Part of a small language model's weights.
Architecture: LayerNorm before each block, learned positions, biases.
Each number is 500 + 25 x the weight over its row's rms, rounded and kept within 0 to 999. Layers, rows and columns count from 0. Numbers have three digits each. The size before them is the row's rms in percent of the matrix's.

# layer 7 attention query, 256x128, rms 0.107, rows 163-255, columns 0-127
084:450458498499524502438465519527513566490511512478497531524487555493517491513534496505491526565491519529533485489515505517527487492507540530509487514507487528534465522540520447525498511491479484549537475523507507511468486499508506529518519519523483502515479509475481512535483518560467502495495507503528480479504477487524505480492454503519489487490468478528514477484449522502442516478488
072:502504469544520493518480502482489508493471452494473526476496478519469502495495522503473466501496459488490484542581509478503502547488558486547512502503525555470488462461517518522541480537541488496478490486527511507489489504502482496511516463499534536522517489494506447504484510490536504492495469533474494531506509508475493517503490494563506507528517517546455553482480488530490515525504
088:512542547513533523477558508462513493488451480519467516504488517533494480509526483517514495490509509487541503503498456480457510563458533495490518478526514508476526485513489501489481472486473478538437510506509531521492515513507558511483469489485509527525525508468545445504484468546517449492491489459511521506484521482480497503505453515537461499522489522498470500503481506507527475498478
077:533472446494471522528456515507522513494487494500521513524471491513495528472527504508483503524511483519525512506569533531503475490514519486494504516476500518494455475480490506480498490521512496524550476526523506489500417497514567525489516493482427497513532518465497495516487531515484512496501512526495456486502517433453516469500480507509506528492512515503493527440496510488450524513494
074:552500460497494483538499500494545462508491444505496500480508524486519498479484501488510424519504479505520480480533470507451520496490505484532495510540485556501502504498523531505506495504519467471541466487470488461492511482507473511544508462493499506503503528533546482475521549492536509500543481510443460529451456504481491534498517474501493500466530519522534524526485489518478501504485
078:478500506519515515526526439484474477486507520481505473496559501526472488480475491527490525516480510498520507476389533514499523487513482501453495512497501476495482490500498476495496495489524489481490504518473492512512575498471462478480528531491469474510473489537463524496527475508495520549513524500484474496532513571537497474478541499481519451474473487506511485526510491490502503511485
079:500460489508523484476476497480505530505524475485483491537507507489510510453527502512502496532487505519519495471560555521494483481484518504488485552500487524507481501489524481498506460513518519542522441510493521516490478505507503530508516565494387508544493529487476509521489521524448522501531485478475510494539492492482512490496454492467489493523483472472523504490502512485446496473508
076:524489464506478504476517522483491524494494508485514486496489507446508514501457499480498500538524499488491464473476482472492483488497481500508503464505476482491525535530495530520518478519463446503482513462494519487513509488464462474521528458530470506460501487524525527505514498440528534524487518536534515532433504514553493531494550499490485506471560478511547537559511485485504484517498
072:484509522443508513464488549500514499513468483461483554515470532540457463511517469498510506476501514519507471497507477513489511512496510516468488502463489523486492559540490472511501497511466519496494512513505500518507504466479514505523451539507544506473514520453500506554462496513461477441516494450518538507467475468501478507491459525501496523505503506515489491478443540511497541481528
082:511450511480492479466514492456497568488471474506480506488458513533514495506477485534527503511501506498499529469511494545492474532486506489543514484485480523515474482490546487462525457476508519503496507543502519512500499523463531479480461514477495500531516509509492487500459527569465542510504487505502491527545464503520529488515472495545507503508506456480474479491457550502494510451452
086:536483500515517459508514445462470486484506495515481450473514476466526513491464506501509483529471507485495549498476510496492506495471523492511524475554514504506513468485515504498528486506524534503474463482489523486482579485481468488488509500497469504538470495548501494492540471530523516563487505507481442522544505576508522497515519462501507441495481490480528485501510493490503485496501
096:458532539487533522483510527516505488507500524527510554493513487513467475507490508504514513478506510500470423533428479501507532493539504516465483495514523457493513555515476484528483506474476496483496520495458464516483520478487461474519472502516557482451498454490496513507494489465486492453488511480516571499488510507532483517513494550471509511497483508527506471508491481513539509515501
085:517473509484511504496522484492495503498473424510481563492487515527494489493507475522535460480536480496498528498524471509475498558505531503521522504535464540489499497497527508483494486516526513478520520503505498506494493483506515487451480500463529520516523501479502471500461507567466501475515474512451486525492470498488546498483471482583514506510478527466479479483480552532493523482457
077:514508501474504530522475470495511508505510447490501537521505520551471490521536452527507498514505523503496505475529474507508503518502527510495499533486465531500502519482529490465483471506539507513524512496507486529501488481491515510458452551494501541513506500483473479518456465582448501456507470508484480504566486504491485479496472523544469521520486482478466464460492516519483532453505
091:489453475484516480466518494504522517492510475494464562503500508513512504506487462530505475472514485510480491487501473532520494510497542526505480514548491526484512502503512482503479484499500477502552482534503511510480506485485492457478503547492552510497514467512479464504449507565478524465520441528438486506512485498506535491503477527534515511510467508499518443450482545531468505472469
083:530493506516500513526518476493490483469467461506488527508487498535474497483515476534526484457521515496503539470485463534472481546496536505506531483491508513477510470488490521447486474485493487508505525525490491533477505487511524470441441544475532543516516490511484448516464512550512506481527446541449488503523503514474531505513474496540489518524488518490469492470498529544494491490466
082:542484465489492503538479493517516511525491455486493506494476527491413493472481510470497478511491483503497538492545485529510483498506527515501465530473526535508454498509511472495501496487513512511555514517498500490496503500524515496528507522497465534507524521499470556497416490533475517513541458498455458484545476510487510499524494491519509515522479484513514500466496516502446548478534
091:492527507506489490482476521506471473506496554512503500467498499466474493502483529469508476483494530498501484516448538469506506456513457477492497511500559471509489507518486504541503529469454491492486515498496482491513497517492487507556546460503506473466487510515505547509521501453565495541485526490518518496466493517526490522512545494421502498462522493537549511548490479477490490507515
078:498498459490508501460452545496533508513516490481489519513467486477522517522514487460474495538510529482546455517580522492508499503492503513523499506494497506492489531527538528515505471516486475520504490529509506501493450528522551540501515479509450498528495524441538503524482506504463507500473497478537491473456503457484478508516498530480474520505535499550510522489456502487476482461535
091:483487523528521497506538466456470502487514517493497467476514508502454474480473482514496524525465502501506505491427523498479510496518489491505513493516534476491498493517498471518512496477510518519477491509488523510520607487461449491502524530515485494524462502512471523509528481498510508534492492501505485517540515565554500499484519486475533415480472496469505465529501483499495504477505
073:507514518528526507499439488500494461514510528511511447483499488504486526517492493497530524504481534504498494522494582479490509453501478481477495503471520463461510510502489502525509505509493512529468499467449474510518472491505507501549509506521505474488467477494490484522546520406508493539509550517494538497517479490514501535504508510452512498507460515482490506551526460482507495555502
087:544466488492484487540504482474500486503459472504486495493487528522468496472485508507503448495496483518498558480540506508470476540486537476519515514495514530517477469489521521473500490509537534487508520494540505476493496488530560520454468485491482516541529542498481503483476492554534487534512474494460478512511485507461497522515492470541482505508505496480482499484449538531448527440495
085:444487480517499486498459525544506558496510502463509524520492523474506501496527507470480535561490466497525467487526515502540458464507503522506499515485508498533485472497508479529516519476488461575538475500506531491501460522518484540517555512518451526500504507493517525507501521505456533493520476512550461499485509457495498471495489496458501487480508484521502519486470470470470497477515
074:506482463484467488493557496488526514485526442481494507515510533499538498521469480519500492522534502507526510447494510537467498487501536495568500485529459504525517513531488503474487490484494455462554506502480470467477535497497487456526517498519499515461469475524521488515524512502501538497544548536467438534464519515502522473492488520500482503486512469508505466511488491515502498473454
080:491491430489487518526499488505511517498485530494492518500494525564504508503487489522519476496479481493475508507500493520522525525480544510493495513478487538525498512507500480490487512555540465455477514493543478513466496480482497483447464471523572511477520467505482450498462488540492517456499487541468492528532486515527491519510474520554501512502521463507467451479483506547499510530478
110:510497500480493517495484545502531506492531513498492497520494485459542519496538537459508474514526494471525498544572494479487490472498483497493493496469501505521503497491486540512519525477482493502532494507519519438483435534551517526477536444515472484487488496472504510534522504455505493500494519465544502456471503440473485487486498487480451540512534515538531499505517468495487488496522
070:509522507540486512506533486452477470488466548499489436515527472469494480470498492508499479466478501522509512544486493455506470533490506472500498533452511520501479509477493493518472472519550539491453488496490506546529501518487494527468440477498472488491494520500502472493526483494467472506505481462528564500525547492491473494503494500495493524511449491485473532483461517522521502554518
066:454474499497468479479490495488500564518507526480494461518511538469512517499527529491472516503485528507503504483482486499569511492515513527525488525516494516511490523510479476498512490485488522568561495519521514519515495522485504501533550521543475489505486499508460528488500484536428511567462508501534498491495494495512529473502504506505474501494532480509508424496486484465461472502468
074:481492546546523492503561458474460503499530522498496473490550483510513492458485513523517493481476505478489532518444486516484537520485496473487510483506509484485526449497501511497519522505505504490460464487493521502512583508475465454477491507493502527532495498528491490468534471515511487518505518513493476506525534558511542506446527477514504454499499513486480465511532524496528470535487
104:467506499526484491502542491526464511490492540508475489505495499486458517512481489507506500496463471510492466532433499503462522483522485519486500513513511504493482516490512505507519472509518560453484532524539461525490555509494490473486480481482479494507460520533470530521493496466507504521438531505476499531521487539536533520486497464495486457507492525481495434507457503558543530482506
100:540509504470496549514493500512517494518510487516456514511525508553507483531523483516475558514447503487510520507483466488469528485501456528486503496531492481517534528560482521513474512561501512509486473521490483513492496491513512506470455493465491495494504486491549467506462480445486516459475535476508500521520504489452517516513502539469484499430492476518494469483531504501544486500532
102:526505509485514529487489491485523489464510496495504507516514505520489453454496527473505477496504499480510520475543535494505442489512511479503484514475494520493488496496514490507541514494498466548474461507466528412512473477514528510515511531520456454550537554480537493531502486488500493517522492487494467488520521487483528530522482451508487530516504532466497573467528509460519486498504
097:479524516431531574555469523539504512550496526491491525430479499518501511514505519466502549522473522499517515482519489505502534491459495516500506527510507514489497524486489474500500482519478507521497532534514500522484490458503487516487516538477502539516535511509532491469443475550496506478516498475534483479483515493507480541530477480470513469454495508489500530466509478530486521493530
082:495512512490500515510461510537472500496511507515506547512503490525486512515475504488508529513529495487491471520494505474541538486499504511435498531508487534478481552489474487497512542509470482437523530521497466494483510495499493525575525517506451499491507441483461493518500498478537497546513560507538543499456499506518467512497507462503509499527494529528488491497474489482446519549506
110:484493487535506482531539488474482496511483529533470500503484530495482502513506441520489496500463499530491493512478500468465537516520516495525516483551530472513524510459495513511468469511498540494471501496490475543504528495481496501514470471505525544495470477508447474464487519514529517507476470532465505572527493536498567539512528496470522452467486511486503459527482494502517508466528
087:543505470518503504484495522454506504507546449472474471514537540495534503499500448484499526523480502489496516494461508531496502482487511509512512472469496507494543467498538516516527500538541490486487483426492507496525480467493491485497493443519522535499520487515472478438489487509542526492547467503507435541494497481475502509506502498526504511466495477534499476542521466480468474486499
098:475484517533495509527519482465478483522484475487494487513498540534457485522513482541485475490487541509487495504501507481477509505505521493489500514524504491521500495492498505513459494511506505476453507511459500519535557533476490489522491477513536501479508480517509473425491498504539506483483457526427472505508477564493544513502549530442501487479485547452487487549514486484527483478472
095:494494542522507514480511469492477503510533495486479518491510488528472489484483479491479533518484514488531497513455484510486523466490511492507479467527495461473552499490487531478489528524487514495474496476501527513551573494497465482511488520475539512498478512527490489505492474426513519523473546495519466484491500534530495511479559545460544441491501475468482477554525476493515473489506
111:522518491471457539513524526518545472517501481465515546477469532512551530489545507489485503515476512519541491516524462509465511480515479495520480504457521516460512514554487485485497482498503506527531489526535525516461467499536497511466512503513484489520541541515534524527487479508494492451507491499490481490475495440444457492489471526509518527466534501499504523449503492526499486473508
092:512504481533483475492525494454522489481499520482527495498512512480525531436511515471456474529488527502541507492527481456463482520503514461539486490486521536482503475494509499493508450453523500567491518519498517489479479469504536523503500526507438468527538516487488529555550519544471492543488477503451488504497523478469492487498507500498527508525497531501516537466478473496505500488509
090:503508537489486528493486479500485467498482530488524553510484469514501480454500540489508462493533540514520502506544511501506452522489478482504525502497499537475478525484475472458507480445512488557506500533488515487485480520517517513522502553518463452494523527474543530520509492521474463552479469508496503467488521503532494474487506494484512519518510548462500556476518532488559489509494
093:476508525511489519549481516488478479518488516486469534508504487500514517511451520489517495506472470479457486516479467518508549515490513512489485477536518475508511528499488486502464520561468521449479476467507504515521539494473437471507516492518498497468483451508481496439425457483513500447528501533497502465499516535538483517500485545485503489469520511508499479544501519511516488520510
146:546504485477499496505480533524562496482518515485512524506510472505537519466499549473528505527523489477523525496526488520518467469496497482485487494458465524503516512513496502489537518468483469528542491483504499440476426494534535514478515507496497494516510500470504515536498506518489513499519499481547510465473511434467465473493478496547483553528515481525529531459531487498463497499508
118:498522479463495527517459522516524491497512502480518514511519530563552512525531478474496554510487533481521522508529462533496536507463480513483475513497484554485544507515487510490517525526501470514490482497481497498512443480542514525482493479514499503498542483518529498491469466500478498466521501479533493507470511430455465478520493524498501531489515485518456521433545489504487501527504
130:554491517504495534501490509480520504480520497475508519533497507487546488454495517501539497506530491486522538488552495489521479496503490451483505503442489544457519478499507500482512509499518473554498489493493522446489431502511544508489497517520447495519561515471534522525504503519482522494517505500496479484508516459459490477500484488549480534543529506514500543449538496498503481503477
088:465487500482515481497470492518505533533463509510506493521500507528504496514486462548531531518502494491485503503495490549533537499520504538455517515569530483460538538501469516477480559526477480513481494490489500520502510542469474499487520451510506511467516469499507489443444485516470506472507482464508499500528523522507510460485465507493500502523509499552459499448491484498535457505477
138:543511524479455518501524503501530485482520474495517527505478485506546499454547535508509491508483495516542511510528499515509477489503512462504502505432495526488503506516521507481509482471511517531528474513510532451468460505515507509455552512511476471527550561499549517543522506493494504491497512492473476469487507456465481476467457518520498531503548526511511528459521488507482471477487
083:483500518515499492494529503481477499493542534502515539497499539544570501529503469480478531519490507501548518478511437516417533510488481485507507509494503505483548509517485510465524466480499531497469498486510512526489486463519465520518520483533491477510553517522505549518530484505527485488508485517450474514481502481472464491495506507486565477495507540490477502496509492547496458478497
090:518492461514494462500558467483518526491484513491477467525511494481458480493516498499492456472459487498509480500490519453488500469564520503541480503498520457507501487527512490480492473502509496530494508512512516472503524545497542487481466475491434476505462547487489496553544517473514506537461501500454480520546487507506560522504508476505498484491511516479524500501453489529540486468500
094:508491478461492504518496535534520515501436496499508486498461539487521531509525526517509436474502507531492488504564517480513509504528487519499502524474508521504460502498498457507505465470520473511515522548517491503448459510518508509494475483519468503482534501493517487482504487547493477453473446534466511517476513471469495475529463475529475537485470531500506538455468529518492523516478
092:512479499466508499504462530531535503513510479491523498520485473493531530515507555514512493524529495501480507502541480491533472547498490492498502502485512506524469525536488471549492514533508439521554479514489501460464452498509513504486510504510488506489513487465532478455475504539462491492531455477573513477478532453456485506503477512519477536486498482512526522464494509471486523543523
088:542476465500502498487501501503518492492484467504481476483540472460495507524539472543504489466497504483491499502471544486482522514481447511522489509491492550518521488544495503479497509495537452494498490521474469514500487518475563514460462494480538459464458501525517467497491532485491531486495508474498495574551471480483550495527505520514473523484480470511481460508525471506513492548499
077:475473526486502552509497501552534520531496460490500465521516491555463476534494499534505513500491492496466518510538539501515483497506500513480507494559466459511530512505467490498480510527474534502513468528489503468494505489474499467517501529468502499517510498472527489470504486425438514473506527489530522464526479505508482448476536497464507495464484510494474516484521536496549498457502
100:499470492556533445467526463483435505497509496518493489497507494491471475499468466495492490501510477519499495502479506487496498512482521478507485499552520482506488471459533532485491493500501493485474506483467516508555559492474475489548524504493566509487455499513479488499517506493528531558461499510492487526509480553555544487483529519469509458492504503506480488552474513476506493529505
123:493486493481503520514477530537556531497502487463521515505517503535532505498514515495502526545498528484532519499536501518517494506498507507500506507487498514470545486518483489489520487479500459556521465488507527473482457527512513498480509511517473528502543501472539505486490486495461500471543475487525486455511524437463444461489513522512527540488520482504469559437548480495507468485518
130:472494473541527468492531495492460520495489519524500476491506527483471514505492431510483490498497496521464472495472495464471526527512507502521522507533532473507483483471512499503492476523501513481475526518507469552475554499484501490530486470501493541485464476529424500460515526536527506519476473530466511557516487545534513520531514466495505454513480500504509475502455474518519541487493
099:478501518511542491507534489501505519523518535494494507521490494499474519492477530514506469492442471512486433525502486506481505524515519452533503489495533453499496538526457467528456482535510538490452514520486510512500553526473488502486530514536443446514488514500519476489470483506462495513494490508476504498512524571547483535505499525461497470482471514492501481512462496501538522487506
099:490516513486477509506529479494465462500497477507486526518479509471510478510489513499546488467503474510493481526505504509559519466535481495478484495457497490491477536491529479508472549492480535452528475477535518485482514514501473468474534479503512495481491540519507529539478504507527512501498546544506508464460475521548509476466443548516462495521513488479547469549513544483501497489462
105:480556518469473530521491519497519479490500497470533534501466498514525510478504520509510522516504513495522487499543495532557493493514474494465498527447525541446479522516474469515500513504480486518500452533519504485476481524501470510477526497517441490507543502505543549526480504526445498477494527517533505454480514488519444502499455481523479504523535519493486553473508503521519487523508
081:522523487481523545518494554486484504507515516461505493479468497480502549534439477482525538518519486513481466531469490535513549536493476501501498520447552515460480509527493455514493493560495480481520502489539525512459501508493475505476480486536491532451490483514494540499453501543486496534509503535538506507478509504537469513484496497519467497478483464487503455511502505520482509508508
145:448499507522530481511514494488453499519482509508505500489480532504464470536476466491476503494485522508480464506465516508489537528484524501504528485537527487480511523487494504495486490518502530463442532479466480560538544489479463491531498483515533512480470491514456498445462499504514487471506476536461493524503478544553472527533537501483520457494468497473480472551487500519505517515500
084:474497489500511469493547502450471517475546524513526536508498533495513496476524497498483487470516511520528535475503487504453518490486465435513506481491507527469486495512512519501492484467504521470443548514456491502490505485522489504485527457539553458506500487533513526487489526535520463473498457493429456533491491506484489531532514491518508499523447498517503491530525476494507522475492
096:548493461555471446515536514489533488507488481461500502491525549505529507488498512467476482499472511500529506506498485484495501491499545467552479475472584486490545466505502509508496458501529504538484469471472527484516516503508494488490494468531500496519512491489490516474482487524518505473528450512434468536517523494477492515501522544481528512461513495500505523520531462493511469487522
080:472527547467501518486526489491463479501519498487481527473510509530519494501498450468488540516484498512566501502460474528448533494470505506512494509494468512489491503519506516472527482485490542449477510479498512521531526454506461503510516521520563496503521523559492493518542486472540489527475521510494464499496462484520481500493498524498577460488490531479474480524498478517485476481485
114:491533519478467498471491501509507477480519494499546513513481468503511504481498507516498503521532516513513520481554512525525459501503476502470504524469459544516468496476527495476513530490511473499525489484512507480529446479503512516515535489506487510489535534492529500544540508506485469523511503437548490489464513467514464447489449491539507535557503502516456542460501526521485495555485
093:489489518543497521473512464466446506484553490506466476486545463498470486488460482475503537519515506492507523488441488516505488508477519483501519486525474479510535484475526527489505532509500496486470502450499520501564556491467500484501491523503529495507484511492478501524526498457512512556491538472521486505527507563532528483459542509500524454516505494501484469536524480476519472496483
089:529502476475491469558489520526548498507430498510503514498480533482485503503544551500513473478477475498454473486535536488518498482516512506493495486490544478521476515524475480549486485481487489511516499530474479476475466541503511484473503503471494485504505489486538501455460485532452503419521456479496529489496511482460476509524479513490471551478509518523508534476505515489517514488506
092:506480516537487479514477496522462504501472543533472462499517454449491502514476486485527486489498485504488486522451522498523527485488518509504512489496457518495507471489528504500509529476534508466541513455521458532503495495503564463511483497486522513465438499520413472480495494504531518498462467522491523516500458512511519490492517489536479499517501455491508468521498509553473537500496
128:543487497494483487493485535511531523485505488495524502511510469489536484471511525524518513507530523496505530495502497523502478496489506482505510495495460551481528472525480517464506494489523457562525496488480507477498425519498538512480469523509493500493544497467535481500507509497483514461532464446522479496513512452458487489480504522547478555506534461526464538462564493490498475517512
077:483501539513491506476512455505466498494525499506478512509516483504474452500482491477491508483491493492532526494490526494501504470495537490510509470525486504491522469446520515492528526478477534483477514465509528479571533517487488484526491520481546506500509507529470494537542492443556527520464535492480470480502473530549536489477538480478524484512499524447486498533516506492521442472458
098:475494481452481484506456529552541511501454487504534497486490516522519495539533500517493525514516499490462470504508489518497473520498487542491534529517521509507481529539478498527500485510465455552530484560489494501477442499518481502509509484490505502502519489488516494452483496502446485457506448494539518481486494439488468508534480511499497535481501492508472510426496522502501526531508
119:500486499559515490467513469454447479479536500503494479515509482480461487491466467507504499499495480500498493494459533489501512513507523479489510482519510492509513483472516517494490504530515505477440504496469510505548568499462486502526503486477530480489458480525472479508524520469533525554476529501486489526531484569552548535499541500478495462497476493490489472554484504475528493502488
106:478475521503530472487506483519487504504478488534473464486495500494443479503493481537525479456452465503467484507480540472497530489552507514494503491552503449525500524498492504523489482501498537485494513527491484527488535554489495489490481509472534497526467477515476469508502523453520514462466536524500514506547465552518555532501532496476492471471525516474507476535481523503534504455501
077:497541497518515470477490516488492505538488478501528484477460499464528537487509495551486507523560481498524512492522470544501534522496477522483507531468515532508498463456515495496493508489532479500514521483519499570499469489469488509457516487503498524484514511514479443474513535562504457502514513453535506541475500498490477476494457487526507501520506474569496505489487464524476473505478
167:482498495553528487511520489479456499513463499489491465493495536500465500511477476498481471483465504509469471511473535482496532515501527500519506494518544471499500491491493488521485456516531518491459513492482484558509571495473475495543479492503499518486471477518460500440501498512499506516497482558456490522518472569527506524538545506469499458483468501481491467552480487490515519506503
094:543539492496489541500527491495510454484500501496488525474497532487533505440530518477498491503516501489536514509502473501509472475497492453528477474431472527486492504501535497505525496493514523552502494473510525467491465443537523507517511499515471527587550532516495520520519487515520516527493482532473475479457484475444500541500489502547492511522502518486524514489515499500471501496514
105:520516501461437547475528485507529477487492456489491519501510492526490491502529498515446505527517554485525502506508476519483459490482483542494491517520486526515497533517496498495518509501519483539526462518512511483503493501514510486495491516460463486514550508482569481529522490476475461508488530461515510482477514495464471462484481518484502533467521547487482501451520514473562449528508
107:480494516508504518525473536502507494499507510492529514483484484501529496488511510467503495524520509520517554480561520508519486508466532441532519502459483546505496467484495496494505499482502489523497511481458518472510441479493522548521551513528507512520552470503495470455493515522518516472528439492503463503467500467460481510525471484523516527525508516495489573476519485498438499500509
087:534504465509496459510515517473521490507517492468525519474505548526543500479527481499474506531502505518544521487513472498441479493510522460538511492487536522501516463505508510504515453500529514557477460502485521471489454480506510539516481486544489489539555529504516501517543504510513495502518451505475463527501511454444481525508510480494537506500493532492477528455502467500488459507516
118:528510475489497521509454550505554503492523502470512505491518478514560545491514503486492537530520513488523514505516489492503500496477480487502507509475480533519531477513483515503506495507503469545538469496508504466467433482531531536486481502491470531499524478489512511504491511509484500478532494504543487501461512424429464503509486495532479542508512470535496519443528470506486470509533
086:473559503480490491532517519486496517510537504462493520460487498470497522545453528473499531507495468514524449489468487510472522494517520507481501519479527480510501510484474493506478496548497514441509512483533504538515538510500440520457499447504485529446442485522489484496485504499550467503508515505498501500492518516556496519526485517499516478464507511516497463536440481522477482499502
097:514486493558496446466531487475473482475517498510494450493520470477488504490514505506490451488515502511541524491472508441475488531497501472512491491503496480512485451490542524493518453439543522509511510473503501494492509501520529501500486511488501499479446508486447524524574511498530485550481481533436497500486473517488523472487529499523508510523490510502529494548490486487471498470479
096:498499536508514520465528444487466494510537506511494525485506494517483485484483471487495534512474492511520487497470476515496528490499494500515497480521506471477514511493490539480495523519475519471478489501487513523538574500480461484506494515487536508510459503531492514536487487440529508539473573504513480503494479547561519515456525533478520426491497484476503464557491494489518480483480
107:500464540466514488486478495540530536511508503493520524484486453502474506488485547486509508513538517509535513491527465488497476512468498492493527499473502499464478516507481480459527525448480489519541526494505537477484477497520498510489544564496505498503511537475515537537501517531490478541529501456548511442473510466516484451493505484506523516549514501508515544461490520490461527463510
105:530518479493475521474505518493512490476544517485488518499531486504541518461521484495511512524508477474528510511483472520515473457514483519493475500455490494500496469526521502502560498512488492508523467514536504451449452478527515508485504511494424502549522541497515533560544499498500514528488552515525498501492486451480512510487445448537480521532511509507521502463499487516504499473505
087:465475515555501520485516493478447508482546487475502513501518496513503501494470472492476554513490519498514494499440498510471507489468512500497498519515491480513529465489514537463518514523515516459468513465520526524561558490466454491508491502506534520490487507531496514516540499440529503547501540505505500505509493525533499488470542533463548453487499501492472474542504480498515461494494
153:514486521461467518503513519517537498471523493493533520482481468519542505472526519499507505512521501501530511489546475504510487479497492478503495514457465525487495505511525497469544516462485494511531501510505529456489426490513500505479550532516506497528552540501534519538500504500501490496514499474513480472475501427474482470470458489535494538546543512512496547453527501510461493471497
093:475492508548493439481537507469496510499497496523500494557503497519492492501475471508487473479508509490458452507448469511519464500532509483497489460512512439506495495519487515517494546501490519459528493471469501483517522541484464459513496505512508486475447495473482543488533509509473474515478507518471524472512481527531482478483547539508492512529499500505503473562509557477535515509470
117:503477530523528494500520478494477490519470500515492472487456480426441509459479537525503457482490471529480481493503509478512528497526506478513499474481532456477461530495506481538458485479505534477496510495497490522487550524457484463469497539506485496514459515478473513514482511528479495518498500527467528495504510574545499518507492506499484478495505489503554492556480505504503532462481
091:474495491512487498553514478489478496528430463490493488489484553520474487534505498515482486484466522510453465521443524518484528518516539521508488506526507509515516511514489511513465470537524514474454500492469492519522545541494461483511514498498540496484490501507499490446474495492496497440510473521445463496539469530511499533512514541456498480459510491477506482528536497512523487523498
104:454498525488500469511531495544487499488521504533502523505487507562480479527484473498510525478496479496508479514444473500441521494499506518468485487530512476517487553484506521498486524464464571421495498471508496529513539495509449489494531497489558475482471492519511528515489508477525493492484506470541521481490492498530515493484529531475517484501473512503474452532467518494470527502504
116:459483543506521527507488478525497508535506502516483496523497488479452486507473505507513495487476483493504456522506517490495525492526490525472500496523543423481482526510484502534491526517459525462513525508499498510504583541489463469479503514482505476501456516507496501497486487467487492493482542520508510474515484561573520502468527513456501468460479507470521470548486526505519517480501
120:512518472497471529518479511509539467490514485464514517478498506485527501477521527483477503547459497521542528478566525494512477497473527473526500530474526531522486474511496462518512461539499500532502487517491511480496470470510484520512525486520467498542549468510520475482468465497518489472521448514488465504475525468452489540512448499484516514457509513506514544455503482511472494529537